python train.py --norm_place="pre" --positions="learned" --attn_scale=0.0884 --bias="all" --init_std_up=0.0545 --schedule="wsd"
Each number is 500 + 40 x the weight over its row's rms, rounded and kept within 0 to 999. Layers, rows and columns count from 0. Numbers have three digits each. The size before them is the row's rms in percent of the matrix's.

# up: layer 8 MLP up, 1536x384, rms 0.153, rows 1290-1349, columns 48-95
# down: layer 8 MLP down (transposed), 1536x384, rms 0.162, rows 1290-1349, columns 48-95
up1290 099:534458441514472446475496556511498448536460503523498444534505485467493467542467515449522465469503544528466560516340457522521452482542455604496476
down1290 091:544538499540534529562466441554526487502497450490497404493477517476536518498524562591544460489535548455460467491571462518508518537440413417462558
up1291 098:505474518461464554564502510483500484518426501526432456484387533536466495425459476540501512540463463476520473463430486535541541464461467439482563
down1291 100:435497509472516517472471522497505485476543504511454544491489500463533521538486503525486464527501434496561415464483466515494411503475515500481508
up1292 094:486467532538588439518459531546482559431487491578520461510504517495548526489429487543347506482552504545533549457517523580509542520531421473560523
down1292 096:536502504442471482448494448488506516557555535448515467504495572527441506511538502527520469524458519464555519512494577496505461500518580505481564
up1293 092:555484589477530457449566480541533564473497490430587531549466480492479478490514538491503512471470501590536454450483562567554468500547473504459441
down1293 095:495482468514496460485489471538483440500509469497421543443389507521514535463430475473475496482529576448512488438482538501442511531498482466517500
up1294 093:523491516516459557443396481593528534581522615534446484500478484468567537514520401537463454490483500483420502481504514463524563480501432447517470
down1294 106:453499435569492453457588551435464446485514377511517492592497485568474514481535406513566514450527496493481514446507518444533540544523521540535495
up1295 097:485442562538426511493492438454485438478567489448528493384518481372598484528506483504542468524526497499462461495411593495526571549524505535490455
down1295 096:547494501453457475493568521531437443507491560537523367556531495484500504513495480393421501485474521539453548528469560500488452487447491448470489
up1296 102:446458481489524555491508519536476464565518513483504501529522545497461486476525505460478468454499514478511521472453470482510472534456549552514500
down1296 103:518384564442513451524533535511570555450402497485578473471579538484466505465477556480605576534466482545507575513462497459513501498460459489513623
up1297 092:431495501472501464433412482498496494540485492499461511489438520443460529483521550531456478553409438474484516511492494483437522501591514557556547
down1297 094:458487522494541439478564449510542503494462526512490478413584568488534487528522511469523463545495383506532466494547476509473538518509491483520468
up1298 098:520477527490469434433488465491487494474540458482505457468581442554533506441494531535524458488471460522450415504515556514474446475521461489489450
down1298 099:462450491476490445465550509525541520461575493478561503496538521462480527511506550504436494567473534497463559498539482519443540483522542482498528
up1299 114:570544506472536474545500495469530370474499508496414517473508534565507454516453530450445524553497490433534428485452493484538540481511493459551556
down1299 108:537530515499594538475520454498608523454436523520423512552506458511549528522529586487497544558475466502628523520474495453495517456527419509417479
up1300 105:548490604494516474456503508473494508487496543547489438501521520553503510539557518518511497466532490527506470531401512502470468506555496583462449
down1300 114:474471498520449483448491472471449459520395524488485493497531518541455515496545531497451515532540475446546480541527480508456446456456534455494583
up1301 123:505500536552486556503504390588498527528518417501588542450478434481561483370567487489549463476462544520469476467521464467510540511483534534461530
down1301 100:483478523432468473474488534497507514449481551457447512546554471454502489552461580530444564493543463479561476416479499451474510418545485494554463
up1302 102:428503497467541508498463546573517564515385445550477494498547388431515493528486514493529443524497479531470514505472549428523490471528451533494512
down1302 092:512500461476552498438529422435403514517549456467495432518512537461514444478487534454515544431501525450494498450519495541442499468503496520573535
up1303 106:444486579591425534494505510474606585518457497468461477551551523477458470491484484465498521508548507476478518480515466480430516535490410490492501
down1303 099:433472486521460473571527484509512525515529519493489524510492449486433386439502482503503516505510584463517460526481555538476510481478458486512455
up1304 104:499477499488519485533477535488474473493552482535512408473465483482484502552507477502528552573529459520488490576524469537489565508575458562518511
down1304 102:451466496566436496456475487518515543478493571539529517537536579503517532507461429517599428516498474526530459501553466449529439491492520533437527
up1305 096:527557530541513487594447551544525497488518522522514496580530495461495422425530583558482488465503498545506441468493513419523472493434465515539544
down1305 104:464540458458552491506521464526471509561463494470510468432477510472420530526502531536447589457478480436442445487541477495461566487493515492455554
up1306 102:489517487467525487494494457513520495590461467512489452450486597534451608467447466497504499477481546524549544550478501437563582476529397492585528
down1306 105:472535545535471575507528502358460434485523546469510477499576604570557482460484454498465483458539473507444472526496484374518446550466487485525504
up1307 100:499491593495487466523554521516475518458457445549532460519554572486497526491521495505552535473497524425444501534506520509482502509498462500470526
down1307 111:474508518498533390469511493512427482498531454526462528494538492467523557530511527513496494507485525550508440459512494513494436554511503541469513
up1308 097:521486583514493505506462498565440593485463546455457452491458471465558427438485479463506432520466490510561485482563448444522579483555501490558495
down1308 094:473467462481498470494532463514482524617457447518371518495489479531505573475460473495516516536464426484502471527441487539485551481425533538506452
up1309 089:503542500566489479398496519514423380535609534482460484498509507476505431472558506490511585523484477543557480413422507546543525577485490455497478
down1309 093:507527524519495544439454449504510465460515568463464490541453476596450544476519511518557493490505476525504469510557533509412439494502518505513458
up1310 104:450438515470507543502451519527546438501476481501497480509480512494506546575467483460489494534542507548525488503528500498489491516495506507483476
down1310 097:511508445534502503484574585487539483491501488526574549523477525555538509591523490482481466462489426474503518509495491542449480528441488422465451
up1311 102:539594511546427508497502536537476519464495545495506466529564481509466521566520494522534524529516510469472474561528588484521540562513479424513497
down1311 096:499474496495539540538493481503495482520498447480455482541436483533518535446599491503504474430463422539464468498566441543516524429419465566503433
up1312 096:524529506527518535501498450490482496460523529502547503442430498482469413467568480488564507503534481466486473474424439517494471451544437497535538
down1312 104:494448486506460538486440447527468459462483498419544483501473505470386529472507446453546503483529437451422512519469499539519528487453536422427493
up1313 096:450532559528465498486490505494525496437470567501451498483491522488537415564418493503582539550517490479578547493529546484494518490487536450453469
down1313 101:554521526481584493509526461452496493538455434497457532550559510423421509445422492493519558430475476480452486500447464485474524496471506488508416
up1314 097:521445547487438466486478580496453492482425442552522504537472522443505443495452436473492548511467448450586502507492444459486443404463518529549431
down1314 101:529479494457515476461460498584539474515476444569480434441497501561469508464487459480563471515429427538561430477467468473400504482484519462449535
up1315 094:492532497512544554497477530566486525484500492538542488476511498472524495522483523500523472515415510516469503567412530515527516481504521533491539
down1315 092:472484518519453519536526505477500583480478528451469464501539563486475476537458521464478494419509419519490518514537509494510552463480484553452531
up1316 105:482505449579537497527504480543489554536506466482462547535468535491477499560457448418458489515532584493498397480515464537530440477500506488563502
down1316 107:511473507573502498508472504506473526479538596467417493508417532560438464560474520540509528502466516463551530498470576447463484517409451510491466
up1317 098:517559496505549521520469509465524400536480503413582565415475482521541432492539495532464550507514417532484484453484441562541494540532520508432484
down1317 091:467599525541488485553500455493535557456529537456541462535419470475560484486532528483512525534534464532475542513478499584430529464478504592578518
up1318 112:545505481469507525545460468512483608504482558430435535490570469473487516581510527476487514459547488526532519539536636547466487526587538571443506
down1318 113:519545500486502548495475496494538496520490486514485504497426512539464532481511514514490459471517481464514474510492493546502491573564556487489550
up1319 100:464523540489560462528517528452535522427456481543540489488543480476484499425499495527467475551507543467475517434490496488531517547561485608521498
down1319 104:519506522492502488467493507468435520497545453413539455509426474542531475489507500492534454522471507612500560551563502459514448473480536499531461
up1320 104:502482500534448525510459509488508540439429491437502475546460498444546498467525521555500530476558551476534510509449510421471491591494493463493503
down1320 099:522485498538557513501598553535598505481554499517553532424504493521485507505483547552478396546499561520497535444535455523453562510521483480445493
up1321 102:453506588526595451509475471500526586550513464453459494487438569528485479425520545528431580440500540540520519532485449537478470510522519526485500
down1321 097:467477420530509474519483510504530458500418466478531475559528525466503486492504415512480484560490542378529577459505503480489483528479510519416504
up1322 099:491543443448530486449478503499468492510523460496517479535516571470509472409479494467551502508495483542433591440404549503522475516488547556482517
down1322 100:509479467514638460462479522450474494522539454553516445492499524548505487549512476540574543442462500532507510588507487550448527524516529584513523
up1323 097:487555443553527493452516525532431510514471511463475520504573526476525396474443568501542527475425425453498501521515467546470543497432520455437433
down1323 095:512519497501567582550603484467541474571554513489530504507475478569529471582567463502469467525528432448495512515468556542534478483459543514497502
up1324 091:530498505519491423414514527471449454503444501576463586492497526537436478551451460452526541451437495303459538540495549456551542486520504535507443
down1324 087:543485500493441546563502526457488498445581523584475523504459495498458527468543498472497512537463579417529492512520473498490492544434497481419543
up1325 105:511425432518494468469479575549492501568476504475517536525530473505597524541468447518539517438555389513510494539479467558506413455499443494531521
down1325 106:430497501532541487439452494505538446475498470497494463434549507587470490593467487446475430447454528585536522544573459546468539497455493509480478
up1326 108:484511564506486466539555454494463493441481456539484564517509465502449476491498485485564537470545413459388462494488513418468452496507547466522533
down1326 103:402517585498445570501477523425534471439488459524566506479527553517583579481514542480478447488536460504457419459552437544493454594540553434489517
up1327 098:478511456471490480547454514494556515528514535454542493512497392541497478456537457550456565456448435545479502493512483431504448572514589492474458
down1327 098:495534454559469504554497489514519465509489500513535472465512490548443501498543483446518397472570535484550477522624477533513489525486551454520458
up1328 098:380451437534460520538465487471502488548592492467516550468496478443468568458517585477510481504542524491486481457400541475440541467538541508565564
down1328 098:539512510459447436477506615522507509529506550556488501498461445575478432537411469537496470514533517473446525507489466490498484535515548424522529
up1329 108:459501526502535452480470511574450568380496475528513547473521539529456546589508567542433511513470460455479467472537517463399476564562488526479558
down1329 098:524486483520428494387495541517470462524573554504497450491533515512514489483557548471538498523486449469549469517501471539515519452476462522551492
up1330 102:485500523420481515597480553542577529580482596500512461472449535557454522449503524554536586534524538532536473591499532501500445510454538464447534
down1330 093:577546477542573497478533537483492486451454450509566457580478542508520537589519441498497461470484523491525514506548477455493499540517522516530540
up1331 114:528527501483548516542483421509452442487518559416520516439510511565454427462492473491491517521446534567436515530606545380457585512517515493525499
down1331 114:438458506505477460513523435538545518515478520500473519493395537490503457547551530423511413468485504576544513473524438502523495504497470483489514
up1332 107:510550444456446482526546509519531496446575493579515490516519450524540477524494511493474500541583479477612465525476509442532498574580541479479509
down1332 101:467494502517506501488507493561408460475492477507525472566465495504464473534543472492538481494508521499602500504523512493469533557493472547545488
up1333 101:487461500469502488543451526526585462562477527490435518483476549533576503489529522483472571563520517521513520509591466533445518507551532489504527
down1333 102:469542431460473529496497581571422435507557511542545485518459450465508519530532503542555552506402538489524513425493516433518487531506534523476482
up1334 109:503486586528500484569523503522448532490479504508491427535513475484459557451474511438519474443429517561398491523522409415460453537576458538422503
down1334 092:372468462413504510530499526463462566569549413451448545519555478477419517549452510492519508500517538531500424459467544508533593499448546455471478
up1335 101:491495473589513510403475536465516529545452530490469475495477463510502448486531492585484533450466542540429482610525524540512536475465501501489506
down1335 108:512518541549543540550476512481496493541506510485553483461490478541466543542474401480477465487523517465547454442530413410547595525464499491446546
up1336 098:443467565562506502467539488544545519543474535444491463504538493574468511508492477499472525484442589549472439526563561485514508512491551559502461
down1336 088:500422462508533527483518478554487469450445480517477506512477455512510448463408513504538508484495558461425508489526502454504568521454464512441433
up1337 101:436470505439564511542533493429506422451483452496465539472476509468473471473483436512533463557441530409534496562474559473476472557489525502482604
down1337 100:489462482502450440506487557487480451497476482514530537520539550484461514497546502538412497424492516523504442453550458518465527489513544565498396
up1338 105:489531548510475519443522465422492478401522512490523443483543477531505488535429509482539509496485484545472484503507483496472489500501487508489485
down1338 105:539413422430483505474508470575480530427423515472488425545474513544535475450487541435488512513456564516488509487475472400470504462465462430564481
up1339 099:549559562513537485512569434535494520556509512477484488518473547433494510535538443452558508532493520498551524588522484502500527497500487483541514
down1339 095:501421529480452507488469542510501442478481488422459444474505465558558547444493499520533514413502521566506481467443495540428539495467453558497491
up1340 093:461485431499517557520511428541440443496519467514491468507527434467495567525527411549469512487523531512508534548562405536480500472524508502531502
down1340 089:527542447448515538518476462494567516516566474456572496543498579521538535557489505471510490500495416552480493571438454501531528492445582464521496
up1341 097:534440534509534493515468501524556503526481482595512515543488493470528459533512495535512520518493517519447524488579488566469490439478525580420577
down1341 104:552505444515478560487516548526452519496528550548499491623470524537542454470521566520474534522479532428508519557508481539458422455505416484495531
up1342 098:478497502515525448482524463475491478507494526456524541514491532552491469475569414517628518536485561483532449440524486504462477505497481459504539
down1342 098:462543530520542479463438453507441512500584486569389487489436497491429516494462558473536528460565465544478595531508491449526494434542541516536496
up1343 104:433463581464503448540542512536492442498468510494514519424481514544548455427518502486393541512500510472401492430460467422449530551510501455494474
down1343 110:448442504516492432497504540476480531526473406542474508515477474535485525527481565512442525538560540494483484461504473518455588464498497500492550
up1344 096:509483453489515521482553550542455497492415477481484519516492517499557477546491457546528462531491468479509538552539503583470504459534482533543561
down1344 095:468549519475465504426533438534523403379541442476444456565545500514504523476480471510491513494544489429426482449506529497493478519465509419557503
up1345 109:482489446472489441472504478516523528384518545506497511438527479553565458494453547469515442438466525482501518552378568466469439454541543489468513
down1345 110:478521482435534470545584500533514525520458459511459446442505478518512456504524478534487457481491555484490495484539537488455545447432473421576540
up1346 096:506507522586511490499531495492468469526493482538599505571476501488503520550490462530567540440519519478527509416510568546503528515463475475507581
down1346 093:470414558448497501550493522468506472522459471439546482524453524488514528496525480517509467468496476424496466532513517459512539524512485540446473
up1347 099:457479509451482525541528490441495447544631529532505529528480464521518500478488479484481525486535524501513514514533578504527530522513489563515429
down1347 106:413509434502493487507454494474526495511500481538542523522548498528583497438531556582488543475445493532485454454557520508466478439464530474438477
up1348 103:491507501537503503533453520453504476556530559476473537499541548445483499506458480467532552501468471492494470512458544529450565451445437476516486
down1348 104:541507514507526444508455517485526468426485486534532533487480542485465516476549561512490483518449478465520493534473533526526466419522491450474561
up1349 102:478480531541466527486569437536507493522491497553489452574483476596482504477540464532523495526536512409526463542441510555509487534520491574452511
down1349 105:509496434484440493432467460463499539497527525473505515478518540565491535492465497557510524500477483484487462484492570551579516464413506493503522